From a checkpoint of a small transformer trained on Wikipedia.
Size: 24 layers, 2 heads of 128, MLP 1280 tanh GELU, vocabulary 4096, 23.4M parameters.
Architecture: LayerNorm before each block, learned positions, biases, tied embeddings.
Each number is 500 + 25 x the weight over its row's rms, rounded and kept within 0 to 999. Layers, rows and columns count from 0. Numbers have three digits each. The size before them is the row's rms in percent of the matrix's.

# down: layer 13 MLP down (transposed), 1280x256, rms 0.225, rows 912-938, columns 0-255
# up: layer 13 MLP up, 1280x256, rms 0.227, rows 913-939, columns 0-255
down912 093:487502473479503533503500486487537493493488508505494504564526502511507492521526509540473466501487532488511466481517516504518499506534496462566498492492525480491492499474562475498530499495519526549510503472505510539493528493529527550493488526502508469512513476489536497503463486495516495479513498524511520504486486481469529514502478491471485474502546480500498476478508519537469504448434510476485470493484479515515492513571468526413542490513476455501539521484489498494491502523512481501559519508543497461509512527501458496535466483460484500531527502443528487492485508505504503485475501452500517506497480490528490489500467477510501484496540477509529516537486533524493538555496488494518476537506493509530447473507524479455499481538462520460534495511474532432505459506511476
up913 097:506474502502453492494484499497512481485538501516496490495472522445486511516523518493523507487509525520506504511456553484516489473533476538473477513489507520481489480456517526469499463449503546506492521444516480498523455519488507485516499498515541516509511473469511513522526502518470469469511501489550493515494528494508500469504530491476506453485510500482529466519559545558518497480497481527495510477497507513491485486507522494475439532494508483476514509487484546449446567487493510504459474530515533495491550464489534535498456475502501524491492506486497518510544505515495516505486518470492498471509492427530485521483503515494513498540462454491480476501545477484497560542520464512485483479477478504544493497501507513457537455479466488526469555536498512491469471510473486
down913 100:533509469504527511506482512518512541518543445546476448484502473549481496496513514500489532514479512514499519508481484505452472529530524524496538493470514504487528496512550489515502493512513493512528501521454476512486513489511495497507518525530514516520522463485477473540480481460529466507500538464492479468476504466506528536470498474508537484487460508545514535507521506475510486515514555473544488466483508493508500491505493505517495522506524486535510500459554476510530487529506508504514481530543500511451548510467471492532486477496477493505519514514487506479545502506497494538530494531529474521516540523496444485488443489475550522521486551521498485533490539471496456475505495540502464521510506535439491483470474498531538500499515567465511453472497474475497452490509517
up914 101:449494439464508473478511483512465477492492501533466442495499485466489507500503506476517501541541517493490496476501495529477559506469498444525511478559489458471535454486508463530509463476498505476477497482488521478446565514520490509500540487460535496485496475507484478490528474499510499461507492463492498494498540475537538477535486508487484463513484529511548500487507491472547511502496501483529535531497498462524524511515526545494510512480541521497506462506537512538492516532466493492495505506472525520484532501510524492467468488497491475513485452494519505567514487478546524471498503534511496488513480510511492528534484514495524494516523534495507505475465524479490563493510493522473498511433498530497535484475486514523507491509470573493479498486473546516457500508491513
down914 104:500511463492489513527479516479458478508473495512513478485507463471469526503506514482519513466530505489487422495462531480478526503472483487501485495438470486424530520507506492488511468557541496448489500547545486480452505503538497475502476452489533522468512495456517530483516520489572498506486510512512502502497477456509508521532536477532505522542459535473505475512511501555508546503533497506540504474494476492497476533430460518518503474448477531507545508524458505501513495461489506501496493487504484463486508552515494474518485490497489503501469498514514501533494496470514502468465477511447476476516462482534506474506495496530494498506528507489500519517512506499489501512495478475551461524508536538509484469506507518493523476507513445517466494502460500499521508466515491
up915 099:516487480469507537486489481519478481486513491486487523511480509514509479447486453481468541496463525504524486514486517521506516478523461488490465516542504524528457499487460473500512466470489515527478501499508532507533512526511491520495524553508489470490491529540517447452510546488510479499536501517489480488516516473515537488479485524502499528506499516512539471476528521508478496508497483493480473519512505514483509523539498485498520525500496459553482485523516472457499512506531488460491492527501467496440564521449502514524423506474477479481461510485483469507531510475525528518546521501553448515537508535520521485526541488494455432523477528523476560484493521546509490481508500504534488493545502519497493513488515467494485471474498532491483462512466486486497490524511436
down915 095:525539507517506492518492498494521480502511511485533526488505484469513529474505510478470450478485450479475530432493544513519520508501526490499562543484512489491481473484503493513517525527481515513493480486485516544498496491530526498506475496495502516532484472502541514520476503463486516525517506438509506537503490491503494502499494501475478512509505513493522499504541483524529435485472519494524560471504483454491504499468528497487555510482518506480490509527503531492514518472449466520468470502515520494507466476535527504542536478479516520474507530525506469492483520499499486494483500587510502518458526532458478475489458498481471510480460487498472519494519496495476457524438466515488520548487499490520466468544452592498518530521537507528487489442511498485491494513492513
up916 092:485478484517525454497480461485471448479501476492493520499466543487505546497469475472467484535490523524545503514482498521520498474516490435501510536499493505522510498421515472502459486515528537488473493523485529529453491511482521533506508506515502511459458501515491486507509510544546466492507532501482515495511485483462507465542536492470502536517521479516516520517517504520481496457480518503461531502540480491510451480519505525548571485494503476481487531485525531523534471466445484465483497501533500484523503510515529555473496468482500469517522470495454536472508499452492497510493471501544491507538494524476487527473523517510516468512500548514500495537523530476460513481467520532498521539535480485491500458519483513471491510461486492511487494466483488555477491498506482
down916 091:493527504478471509498520489518483473501507504507469483491511528525526436476534495501511518468496483505510540476476532473480506475512483508483540474509494541475526533513474491496485508528506460529467499533509489541469487494491495505528489557523498529490519526485478531529485530439489493469463480478524570494508496494480528519465496464509492501521504528440500498479541505494557494478501536529540515520531492524490506544497521481503504452510528484476528517497496503501491506497461466476485488488480467508495499502503504523473464472505492433497547487487516481518473473505481498520471504512451480528476535576473514479480511519484450514504534534490477534511470542461510446510478482515505522530471530478516543488465508490461479438503457529474510523468487522479516497522476516
up917 116:484503521503447542545493481544537499506508505491483493463471540487461487496502461497465515484469504510505494518505485491455497530495479490518476484468498452501492522534497470474558516473524531493495518488535532474507470465504525496488535514492477515501507473428455513533469463510511512568484514522543517498477520448487526525495497536498495474523509498465513487455504494497507487517496534509485494480527513510486527492497505534481491469481516505503489489478542506490534452502499506550532511538484518502505566524438504520495487496506516504542460502489497534485501515507513515472498526510495473525480464518505463534483508506499544507496505534438547535494533493491489480488468475508483505500447430494511524522435566501500511501518478533489484500508527481469509507481533508
down917 099:484492462526455478437512524481505505500483474517500478511504467485482510518533529488473480524501491485486497556532479506496458494540518506494529481489519506514524513465499485523462483475514486509484494475460481505456447522537466533521514506460481544511501506473460497487513514464495535514527527498512508524515505434501492487485526459504502510495520464505525526553509479515543478506495511536495518498509478519520524513493489528515486551468508522482501513475523484482497545522521477459472497485491531457508470480539502493483467441480448485496505486530507462517508469526486486513450492499552513518487489466490438494489523503444507538508492462527510469508500502500505486520465507502504500484514586514481558516483456526518529531476521500499499519470517529480509520530557521
up918 103:483461505528510525487472506536518489513499489519480493522507492510470527516498509499485505475443496532471497521549476466482494463490553535499503524494510475520464480520514505467516483512497493522502498514474465504531485474510485480470502543511507496451479468524466475492519532502529488501478490540518500509472505584465493492478491492556536483540478522480501522492490441518464511501484486549482549509523511506508499503469468472524475477462481477520487485511501473508496428497503503462503506488585501497484515552508520503527519532504510487458491517479467471559481489496518504513471481500498512513495527449522524502494517483521508487519489489556487526481511459444451434531480534532535506485458472529523485513502510512484537483498483475515506514518505512500499502490448531
down918 090:500464486484497513483465503485512513482484543492491516476499523515525468497515490478455524528471494518487482506492487510473521478496477521563516511512524541480495550527500511468473529500566545468504502498504528507472477441505492504500524497497457542506501480490477485514478541504449533522468474508533528512535515465496468490497475508498483521502449517478501509499501465529543533491514489457494520494498539490508507509501469436494472508487492477508478516518498517490494534550486518510509536537483493490524536520490566544477454480475509498472529481464490522486511502507464515533518508557559491519520534483511455506476505525491492540486505518473504480508468499520502447469474450502485496545516457500562488523481429534502491524496491470501506466484516497499485500490468470
up919 099:460481509523532505535497488515552466517481497478491506497477463522502466541470480471497512435517522545517509529512499485481515476493499485516481498494509508491495465492500459518481504541483473534472530495500481508463510517465459454546504515499524485502520477545498493516477540462529543444477494483536503515543455508508490493492473472526528493542460507490514529522501519497526553444511497494470508508503520517537526522449496514511472455477498476509495512492542495517487505464506506522443530513540479474502524523523515471516506531560491536478554506492486499488501496503512504531456520508475504511544490549523504530509549524517440494504492452516491492502504540461504478494468477484479518498518484476520521510517504471521503494547514536510543451506484510463486503515497462
down919 089:525535476462504474487491523498462530525466533510478473487442475478534543491527459489486502533477508540489537471534520474512504487471514543460509496492512542522502494488495478471510487533488508501500496493482508481516498472471509508462488442473507523501481509470538457513491455493523511536555495547490504481520479507476478445487523500487463521453522458488526507536485468510514482507494499504485502502491503522470539486469497508474476497473487521469495509535557495514526453502501502496514501507519539535489520459531511516493544491524522488512521466485466468496524467516461497487504480488510544480463479531498505492477473518502536505501494575446486512506495487545471476478499485466499527513540496466508496552539516485537513474519506436507508489522448493494532510512467541
up920 107:530516479488513476531482482535514531530456469533486495517481472452470462508517507517477447509560514480479479502511482502504440498503468496536524504519479459490512536490487518508511478482485513495484528554527466491540494532505489501489446480492491492511536487507545517505506512536529483520478511513482467502527486477556503505494545489486497504509509512498509492506496484487474467468483494528530519456468532468506505475557511504492528494513518531499479503479480493486563502484523520460493461492479482480476496481526508487543496511500543493538512494463474475505503446504487518491501543493511501495450480518553480448448505526456490517488490455479474473465486484493497462538524517504497495523480491493498461472507515515483451544498505470558475543511562500494461522537486497
down920 108:453430488495519509492471522503483513499520442506472442475529522470521508509480485519495474463492536504508470502491511515515454507511466476466525506483525528471498488465545517471536515517485434450514487455491478494508513533484512492487483517506503483551487511526520525496511505442517495519485506504528437520510528494457535519503510522501503532478519473444442505475496489518487509496481481488482498489522484521475496531516531504483453502492535522519504500479531525480528534516504499487542491525524520511494496484542485462475503499509471558450491487495513513477524504516460526471484508510510530494488501476515510504509504469534502493544435497510489531544544484490512539530529524477494450484477488530536532534474468481511540527491477511519491553495511505511454489493532503
up921 095:517476497486482510509505497514506554519492433523478514463474507491545493511469503447502536507426535498522548476466508496491513510475451531477522504537498479506513537470534470498507511530456483488514503514479485519465516514486523497521485487543464554512529493497518506471475526503563478494511502484478482497462523543479504454486503457466493486514480499513478509536498494549498482536500457511521522538503472514467498516511507484498488511482510488491462489490514502480507515518536530520521490530527496472516508519522518496527493469519513462531531470486493502503482471441488482513481513509505513485526503499520478480513505486523517527478524524512495530514490426495437523497526512467478542536466474510501495450529501516488516588497509507572482477494524492525507462488519480
down921 101:510514499518511469506486492493478464519528503520520507513532457519489472495512528528496485524542488469480458515490478490537521493520463505515508472496515483453501481507509515501499499467503469518517534524493507518515509478472478467483513500503527490505470508464487507445592488521444501499491516472504515527490486507520472537537545542526516479513500479492499471493525484489496510520522521538504509455502530454493526453547516465484475566482509482521529507471495551486511445512473498496522471498475548484469474507490472492531482515507520531486470493483499486504510453485560501474531488463489499516469479467492518506480497469496477538522509437497519527468484520476548470507500496469483491493522530541447505542478482469502524462483486469517501539524456462473489543523504511
up922 111:516492473521523552472500484454488505443537507522493492530467491522505536491497520479513504508542493495484462472520516501515513497512477507484497481499510469436456465506539485517484528515482500489494476495528482453468530515478454470504498537484498485490505518464476518435527487500488481561516493508561528517511524511513531489497481505465532498502478508493458492537541489514484463467543520509516513510501492522481514492495506515511475495475481485550541490503505487496554444453526525472516523492497502518492537528467498506459544520517439502516489490505500517489520538498537546535527518460489521532491525498506505473496497494515506518519502501543524488483510496491489466513527472503528514528488461511492483510466482522456524458548537522446530555499473496490460487450497474
down922 115:536487500511477507533521507524504520495490515509506495489471465519506492533505490475510493496486501486503494508458528485512505530519489478540563468513523491496499518532498530513479488468483462474522516469505506513500539498498529527506508498551486480470475451502467514518471489579517550475492459486515451540516508454537532528506526518528468484511501496531459489524509480507537488554505511468545516470515472478507515494499471510469496520521443485505491469506520491490485496486582542471483504563470467514495494490511541457503488481522469502509517515478487491510483491457485499458483528552489521472504478480508483519523508527517502538475458530538473524527495530532497509495511528524530529537503509503494480457469483518519491511450485566525502489505486516437506514498483532
up923 103:572484543520484532478508518513516506523472478490450490448506488512516506466465500474479484543519453498517475517546523509493551485512473477501483511480510517508541521518488454505461504490500484498470510457564527538491468525531489481475489496532449477480473498497500469529472506557464513516521483508458500470495455511486527545510503467529499495492479516499503451532491488497473504503486497499454498507496480501530498528499498444471488505474486520524501545463513504515480505513498487434486478487459534486511503489512499455494505493573497497553494511502507493483479486509498483488531535526465465508501484552483466495512474535521483536517507454503513444511507487524442529494522529491502474479519514536468483546497488490497528478500493465474516478516521501488502527462496518
down923 113:483462498492501507532480495513500505533505509508499528486481492532541503522514482466458510473502500483486425478476517471519492511507453518511554516550479502487508471489489510527500468513530501500494475519520544516494490536496475484514472543475555514492503537507475464492457511507517539468469530485490503566500516516493562523512518505491488519493509487516506532503514481480520476484481495468471472522475457499469516518503429442508499515486475506519523469534444520522470524501548495528514522501498501492521538516455495530477488541485504464480459470525506483490488486481503520543512484516509491477504523459484518563517498471497480522515520499503499539481469470505518512504478490468498474487522476443502559433472501516506479526474505484460462536475485519529516495546500489
up924 109:501501493522570489484482505499473529542484492536495519525528512500463505483492558478500495472522505522474490474523471475533502497533525474546510496497516465519521554501488479495465498484465476496480519511497529490484473518471458498473504479509501500518514534504490544510502492489501473516473545496500542481482495537516527479482541487482468468444537479520514501530503484478443525492525501480470505529485505504491522517503502485471488549491494445496517526507519468465529556483517532489520469482443466466530469492503484472521541452540483463460483482508463542532507461509508472512529532506458545535491521509508486473511481498497531469511483489522444491472460508507459506475507479507525518457534506491491481533494546480499496530497485473520501469505519473477491568500498508
down924 103:495544508477483500528501525560472476440445493498511515519520481517550503497553515501522483488520461510473515503524518499515508463495529566488546460449547520517522509478513541490487519543489474539522544489522538489450517522478523502442472520442462511459565531542470496509510494499517494507488500458477540484491482553501490447528499491506461515484482512535456469509472514469454471517486473515482525471503520477507506509516500503523474532542546494504457525502505511501480496527528510517507455505522499515492529512525502508497490465533531485494491498506505508496481494500517505509512479519491503457446499479491516496465524505512491473499542525467518527456527493499520499533453490504458480497504515497497486506455502491454513524503474520495495494464490483490494496482492497
up925 106:486536486480472503521476471539509497497508499447478492499475518533511508515460507488544525484464497477538510478492492541502460486469525535499494507542497525457490471485484457497542520517545476518509467519528485502500538496515500441516457475512528495526471503489481526474452516528498529523528485537483447484501507537494513508507527541507533503512519470504504517457473490519516501517496460545480464529491457477477537509472489486515513524519505504470547551505511499499550552496507497494503536490490513501500508545447500519473515473481466512439469518513522533527466461486488461515521513501515507505504527480508480490504520523521520535455496442513465529500538462482466485529510486481509516499489457449467522443519514492485476498488489460528499493518479498491514512529546489
down925 103:492457494519513508516496507516514469513507478527471496453486494519492471516538499503497466519550550539499444485487509503525528540485496496516478484463452508509515522521508495471468507498536522460467507551486518496510467465453539478508553563549494539484495483456486476482531514485500486519502518487457480497491480421490462464497521511517503518536486480493500493512538533509457493492467478475495545500517519501517496543510529521460521515531482481559488466483508515524497458513504491492547526537494511486513513494512502475485475493506489479468521550490478493496491481478515515536513494552519481487440457503534461500532488506475514491473515522513559519473468501496541471464487524532497521505527541519499458493490492515510508500498512530511499528540536479485515478492495525
up926 094:540493507516502536513490482513472523506477470498528519528535475521511521512529498507463472485496515500542499522494503480492513480515516498515491495520491515489506500501491530447489511529467535522513511511506456523451523540477492517487498541515529545477501488486484503539468495511459530487528520493513491437501502494487540488466495525492516478474492495520461523517478501510508488482491489540528509465509510436454520492493483523501505516494519500512532503506493487464545477522515443501469570516525520479508483497481506489506492510512445528528480505517474526491550479516549502477509504480536471486492535516540483507500496501444564507436530465525520516465514539524493523483519492533492445458484510512485470501500528477478526512449475483483462456461451505509491492578486527
down926 092:480481518490471521490493524490532498525511520488509457475469505471527522503518494483481497527532486524478520491488495498478462532466477474520478536495501487502470468510486443507522495513522465460525545485520513493477493515544478481475514484520465492511500535517507495460506474494524511506501518530566486537513501523497531455494476492540523472521505500503533506504530495474480510501473507442519510566501509533488508486540529493511495451511482512494521497480504535491470502523483550538515463533500512497472513499543521453540440518516531499448508543460488550548439494479506556467488539535478509509510473510451542525488458513522479529501507500509481490484491462483515479499479495491534511521503486497501444461502508480475494530513447491462521515525485489487490529490516453
up927 100:517541544509519517477520476507532528481512490538469483514456515506507543511472521522486488492520479458491494499479497508491520506501484457541487476485541476516497495484482539474458446510493496460504479522461483526478526502534515461470518511517496516489488537529535446529480532510494468451494505487546500461500504522515498498527525496487541501513531502468522454516577514525527521530477484502478497462485509487559487479555484500417499494481476463470438466515539469540484470526495503500478518476499495502524461485463502535517486498520460504501458497477476504476481495466463502497472501477515524538508507502495477485527483539485492515451509506500484533469498499524492492543493498509489497504494484538472500483498492507490495455544536513475515512548470517492502534526526533
down927 102:502459509499499475483469491538516493509502511490522538458503483533488477514511535519497501526502532499504478494531490495492469504481478489498514481517492483501515479509507494500507522494508441523506528472531480505520491478509500496505516527508457486552492522506512507455533446527502507497502491499505531537493489456539507534499534505454477510466478471500485517493439507461484542487475542509496509454475504510477478484545527502511501521540496509509516551513507533417456546491502465530511511531491481472504535484549509478488495454510535513489532516568507518522522543464490510497481525484499523519498482480522495540475497491509529510512527496461489459547509569483475517433497486500507456502539542526523459520452513483511508492498506503474511483505551517524516449486485464
up928 101:522465467469525544518483517512494464497472479445489550486508487484510450519472490457511542453468476527492480481503507538463475488515506477485485488512505481449507544508499486470488505485493530507522497542443500521492540525500513519469499516534514516494480502465478495468532522511563504513454490455527458484519505544541519516511518469506488491531487500558499522521496509514563530477524483510543513482507542458470496533536512520510505529491499469517496496495468482497513504511465517522486460504532469545507488496484518530493556509514484455493510499523508500481488525460520520505549545510517492529493498490519484502484468525431498502516444481483512484455532465483502506504498486466466479508513472536466514475526476510526500460449502531499498486496473502511514492482475489
down928 100:452499451504472496487496472487490500482519505510524500440504471517505510507525508564520483510525490486508476476531483528527539527512519511472456489486534521527468479521518521492474528444512428466521540479495495465466471539528482518487442528455524505486475497534512486556465528516496482499500548525485497529478492515500539525522484523503490471501483542477542528504531501521502463549519512484494515518461497511458482530487486488498519488529457488501480511474524466504492464520552505490512560492461501461489488533506532465508492494480489543531512524489501449521506492488465504518431464488487541477529499457467478529507520497497483516485505493517489522538458534492503506508510485524511511499488537534516487484459529512507498494527498517482525497542510507470531506526491513
up929 105:482512522523478539510497526497528544490536492494507519479502530494487472525542439501503542471495524506525496503542474479504511522542546504492495486514454533540496483518523496535522519503495541518522488522450526506518491535505523470527487458447511534476503522518502498472497498505484499481511526505497510479586493478496482514480499536517550442511504519471494469481504499501481491485473483505530459521508484522487577560508516518479521496500452520552463504492520534467503471469538537512493493527561509474515509473509480470519523484466507516494529505493457551542507475455476482481495484485484557520506488520497488510534470497539532464515513518488507481500494465517517525468514492472507485462463485479486515509520497487494477512524486468493473460493521470499466476532517507
down929 099:474496511502486512482479433500484490457500509502468490480491480517504520481534480473444468507489460484502506483517492519507493467507472465507488493457495476492476485490473496501509469499483531510520509528517519465475482497524508454498513479539561517516471477499498503491489466464503497506459510510497530505508500497519502503476482485469462516484518498502506491482476511494520479504494475463537474492486486471502489499543551488467487445541538448481520430520492458514498520451522533491469492522503520487469465478485485539462484446494474496477494510496499534546515458479529547475441496499486483505475536468473537494489478490452485489511499534488480482516438539495464437507485482470465490501514513464498477449499498461483484526511455520504503536489498516480494506550453463
up930 082:496468535467458484530514476430493498487527477496546526463486478489481494463494503472443503476483499491490499509527505555545518485483516537502526504494477479561526549517488460476536471493518487499482510501461484523495508506541527502511500530527484531529539533524484450497506501494496514513522473499497456488498487462514507500481494473575479532514483504498444497501543503529522493510497482528520529505487475490477499466486562505506469459501506526486478455524503473506504546514507509506522507511515522518489514499500456481514516524507527480483500500548468558486510545485485502524517519544497475538539570516521531547508493498502474509495540481510476475479495505481447512486511525498489465479521493446466480505519466454471486493490493496483513499469497475484498450502495529
down930 090:494495470517536487502493494560522485525470517553480480543487490484502493537499453543504538518506472479492485497484506454467477497527475517501473484505533517467465478497529466504443521488471494500514494511509499497482530470473455492484496499485537513495472472482510508481514511554497486507450499499500523487504478492510535527538508505449510484493507500524542495492450470508469479526500490475482490527483504500529493515440476513496504527545473514511541496438474502477503438477454465461492534522502450498507445533504551559492533467488452496519481499470484478512494503530484477495495526482505506488510470540494473457449480511502530539496485492485492505506531509453515537512476491522503510507462529542527529498472504500508463498510492463541483489533523517494520508492460463
up931 096:516479479461513456497505501530476499494501509489553537465483530464515497462517528545519470536483500548512475501495458527490504512486477441480512543511505480482503469482515480488484516509481479498503542487521500498474514522539492490494496529507496526519546532505512523547500475550502471524515487489526523511487520499550470519476517524497519478472520516488484543520488505486505492517450476516510506473512502476461458530483476491490502490487472490455563494491483491490473489502463509464474507538519532548497502504480499433479509524510490465545481491503461497522461536488492534488505455519512475508472497498484471504504523474491549528534503494472510460485531449466437506485491476501500490505460472444494457525495477508488516488548468548457509522556518530500522510471496511
down931 099:454526533508491485483469495518512518517545496488490471505534511490532527491527523510471533482498513513480519510509480487510471493500503438498471539489464508489519456500525481493459487517469512503543563544473506489484502479517489464500474507540527490500481500498487531483515544513505474544519519541472507507520462549488515451508475546467495450508487503478481487515467500500447475482508500507472455509458511543473519460471542510554505496484529491481516490484501485482543549475511464520482466481548508520500515444478518521448512516492552491522508524477499492468463509473473509487522476475475505464426499462488506492472517497529495458501479521538487513486503455492498544500526531537485481506498514505504480536466503506483518465466536526520502477505499498525494524470515512
up932 104:461524506518473514481473564483556546496514538487542504472506476504470493538532457516487502480556489483531537507502486510461482484509481516522479532484476433450473474501492526496523504545533493528516508466481490532501493503474493481498530508496514490517458452507508490542493498490516484484514457465484501491491514495505498486516509504505529472483547504493452521526494499494489454473494501473540509494496487512487539495489506493475492494473495504478513525509505487472511499488476507485490471491509510503476572452549472537479558492472495508486502537470508491488480518494498519500564477491500554489483522528508504532479466477494473522522510484535475463501496508512423537508513558531495550492522472482496471490497515534490481527489464541483519482536547497527529475520477466
down932 098:452482525525516509470501508460502515513510486494492513485495477529504500496490514478517501520497511514496521528501454483519510530479514527488453443476436489517498488510498469493469489503517469498510500521536462508509500531524528464485449494494551487496489488432540510470495485526520476493503499461475461500506492518509488542514534505527499511492461514489495467514478497549504458501483472481491486520478513533453560511511540496505522481507510501502481527521527496464533548440524522523489544522544438493505519495484484509452529505543516499500478484484552490503490528510530517510518480509556474507498490520515514494501473468512489530487463506483472539524492456511521496477502499481457465500504521524534521495501420473507487480491497454535529499483445464559510475476519486
up933 102:480477460467446532510460449501488476506548520433446535524512458510501487545494510514487515502500493465517496504528488514499513556523520508556556468497477450513493510476510506492530522510537513509506523508472484497493509452466545515494499457512535491481495468507468486546510490498529482529496442532532546516492469456489508476518469492462488518514463541486504505525502485495530489492510522499489471534467494511513481517472512528506536524490498464497535467512499469461462505506495502508494505512522502475451530541516487490507468508504528508499510499542504498538530531516470447510521475473471513483496525482546534482464487482489538497496519492488486477494495496432503507542499491468492488546541503498522504491461499495500488500497486481500498545457511550469478513506507533
down933 110:452481488491471470487511470522501485522514464506457502517497494515489469503504480483465490485506501472447484507522482466497491514525487511484551519484524477515495468510449482503493531486461501491537509487432529487507485498524500561476496445546489485480498537478516458459496540505507514476530500521493482456486459526471501535486411524535528496504521535539538480523509449491465462493487473491515467499509513480473482478503534450563508517488460492533497529555488482515500483510492504458518517524508520529498484556506507502496537498439498501479530490545465471477522496510496508541465523537521486506487517521470490507498483484520488516490469506494518486525528471469534480466472485504476467517502479487489491517501508508521516468518522488514541525540518519523505503528507469
up934 104:536487513499455515460500502504516530476526530485515519501520508461451494525468495487506489520512502520530512507469482497544533555482511507504503492485478451490505492498486458512516514507476485527453530472504515466541465526482536545474497548490460501523522525495507485565493472503442522528482497508457460473524554482520536551475518522488532475473519494520509521467510533489492520491485427511527468525538517469533506519523501538463494513514495475496485515497482451515498552517464471508498501467491488491499519518484545457484480474522520493513498521495485488483489501516502472480484527473471497468480476489507492509487491528506527510513484490461465460479496482515436499509501518517520558530489471514514491478529495476490485473507499518484495510585538463475493457522499497
down934 107:477494487512511513487477546555499508475510534477497432507485530512536511487494475521467521471442507490506532498517487492503521480448501481498505496522474491497515442426484539464485514520503501475514523478482529487479461520492485510505492523514483505522510539465492488508527518474501499491549498499532461509480475484457498478491427513525486502499544488488552473490504527536500492502518500533497521488420498500464488466501517544482517499529473471465532513484507496531488490480485471482475504480506528488461529533491529475458506505472482485513470530501457472474502509463499520517480476498543492526509494503504483498501525484477460470483527507437496528519441503497528526491482493485538529460467515530505507508471509521458539481564497522491493490499515544534475478503514474
up935 102:481491524507487503500475505519491512531440520481505524439527529513453505524486525507511533476496500483518424459525477516478486483459534498538503531524482511509484484497505534476495508478496496532523499484481538481500501526519520477487508470504493458478489478487500524538497483533514527482527473452483501460485533517499516490571468517513507509528485459491472458528502514474489438484539476490495468499518474488516482520506458517533505484494508474487523466526513513517515516506467478497508497525498539485481516525518503547555530536484518522473482474472530502502520460490554472528513520463487506489485470464519469531465543507487520418490523465508498506464456507525502516456510531493500526503555473502509499481440514475537520478478470533484493490471506519502494527485491489
down935 112:488497480458518519480479470529503442537527516453475498530513490532508508498474480489517465489496495496528486526436486539475493509519538584460531529493515464467542475512525502484475496526506509496519472505541516481469513503528491470478538520533490517457474485563517520523548492491511493512481459509473446486494508518496473485496500519480479498529521461492491511530460482495484486471488514515471505559495507432498524478494502482476501490475501445468484459502496483513530500523504472461463534522484522481552476482521507496486497503520478535507508460495494495484542484487540493507511521497535516462496457483506510494525505523482461504507462476549530496527501514474480520502501465511515514518539502484499529485504478469536511486491512550517519473494512461554471506547503522
up936 095:505496532498523480459494529476526534508488488488494490496452456494512481508469490454508449524494479493518520504530475541469488512508486508497503514504491517446508525510508521497526469485532493499487490507512462509531514524481466480530486497484490459497496545518528528532506486480502493501496569491510494512504527475554486494474494453498538450448486540551529498519453493474516521465467476483510497490493513493520461499474512530502493522510527521491492570526484517461517479496487490523554515501553503481472495541481493456561538537515489491515508493489488497497484534519553465487502494484507456568493460461516489528517497489483507434510507451472451503455506480478476549499479516516481504500531501510466495515520517500496526472522496497462496499455485513490467501505509537
down936 110:473518525509507472480500475505530504456464483528516545511478509528478434488518487469506532480521521501528502477450497464516508489517455443474526554485521521486468472468453500506502491503435504497442511477521466470469503470467534481487503463473459489538480513522495531548509498514496508531472490494472518486491484453472491505473498471522471484493482481506497429514497500499520518505498479471530529523475533503524498514510485475474505496493554486494506507449549550496503507499499494489492532540479534491483495447498494508458506493489542521484475489496534550470520520484519477479460485500479504512488492530508479488498515508516496499481542563512502465487519470489539515457518500533507480492533498513515528498521517517517532501482482494526475525496487483514533533421487494
up937 106:524476503522527483474508545497498480501508445507453496528443455495488511477538517491507508458526497481531513439493514562503491487498523518494450487547504505510504517493480528528530496507514517486523490552455494496504494522446497511482493540467525491471537525484531469526508513483508501484493509501545491475509463525484486492479546519469518481479523522522506511490487465442511474548490419489532495464492469540436501539497491480472520483499489491460461510487497494477496504465480470532540475506516491533441479523433513503521498524507486522466502493492504445498507518473497525494496484505476498489479516488516451497489493576492503503489501522489509466498510518526474523531514515497521461510508515540531491535508532523528508458510504483519511484486488482514472505540509506
down937 102:550466532486520493507556535527505526446497476538497538474485503460535451465484524523520482533511515500512531484534497498476494469503508522517502471515510526531476469496454508500512507504499442558524451501456527499519468470518461471487490530505500513549498496473502477500507482497518441505524531442532514504499522468456479504506498508490495496501507477519486516482508513462529497531531468454506477477512477508493472474520454506497486548476490519514513541520522492514447527528511477480488473506482461544516483510511494488478482511583458519477488473488494483526475500526506513459474521505483490477501455485489481480493522519483488489499444489543509463486531488501481502470546478535478511473519490491500521485476539531478518550531517482520497479481473510524520521523497519
up938 103:492493543491496526475494518508501500556497515510541467488478532528487534491508433523507476503480487531492453515522470524494534497482504550515478505491507498463457504472501472518491524504550466519441509520491483506518508496492477500433517503510526476522556520505489508508451530515519507555515476491539482481486540548475471527475510524513489515464553470521558546512499494494533476484485511499487472546502490461445465534533505489468519471478479495525509491518510484475508508510527477514487512524517474518475499462484514473496537491501525460532529477520501505501508516468463477504457515527513509563530523509491521509451475498546532491489475491503502503512510469508458531488523476533497517535492497468524513481520510518456481469484530446525471519478466485499481493482510498
down938 096:529527478503521466496513469494440503492525519479502513476502499545527507505520489504516520534513522449544511539499496520499489493511453523504486486548533527499489501502505487462456565536480543457525503513503521493494509558473522511513461525492489528466488494516497470506491516456494487517503468517465486509520506470534512472539488516482534483476531466502443506460497493475508477451470499459535485513462503488543491513445502547421482496493474510498491557468512463483505517497501502479494506532509474493470512478513491489516477496506493496491480544455470513488520538503505484515509503491491467473516488508534499489496455535519549504464482538460525478488536515512503510507504492510506485433541531530489506496526499496496506465458533483517493446536515498524528510535535500
up939 101:504505506507508509486457490489526463508474487495531490497500510444519466485520532480506521509518464539456490520461494500476547540491525480536511502473485515550444481487486497489458480487497452496467509460498513539513505512524453529503492517510544490549570508475461541500490481515485455562550518544522492506500496520519512482462476513502536495498475457486507482520533494500434522465479520453485509479480536500515494496484483511494515503547504489483492492494516452496545477504465498549479522503504445499517504476516570489481508530509516481529521496487499527480498500492482473503490518521491536475524451492530495507498468509458474503529492517494482464499502510473468532502486509508516473480499495504478514489472456500453487541516471473497449542504514501472512471525543496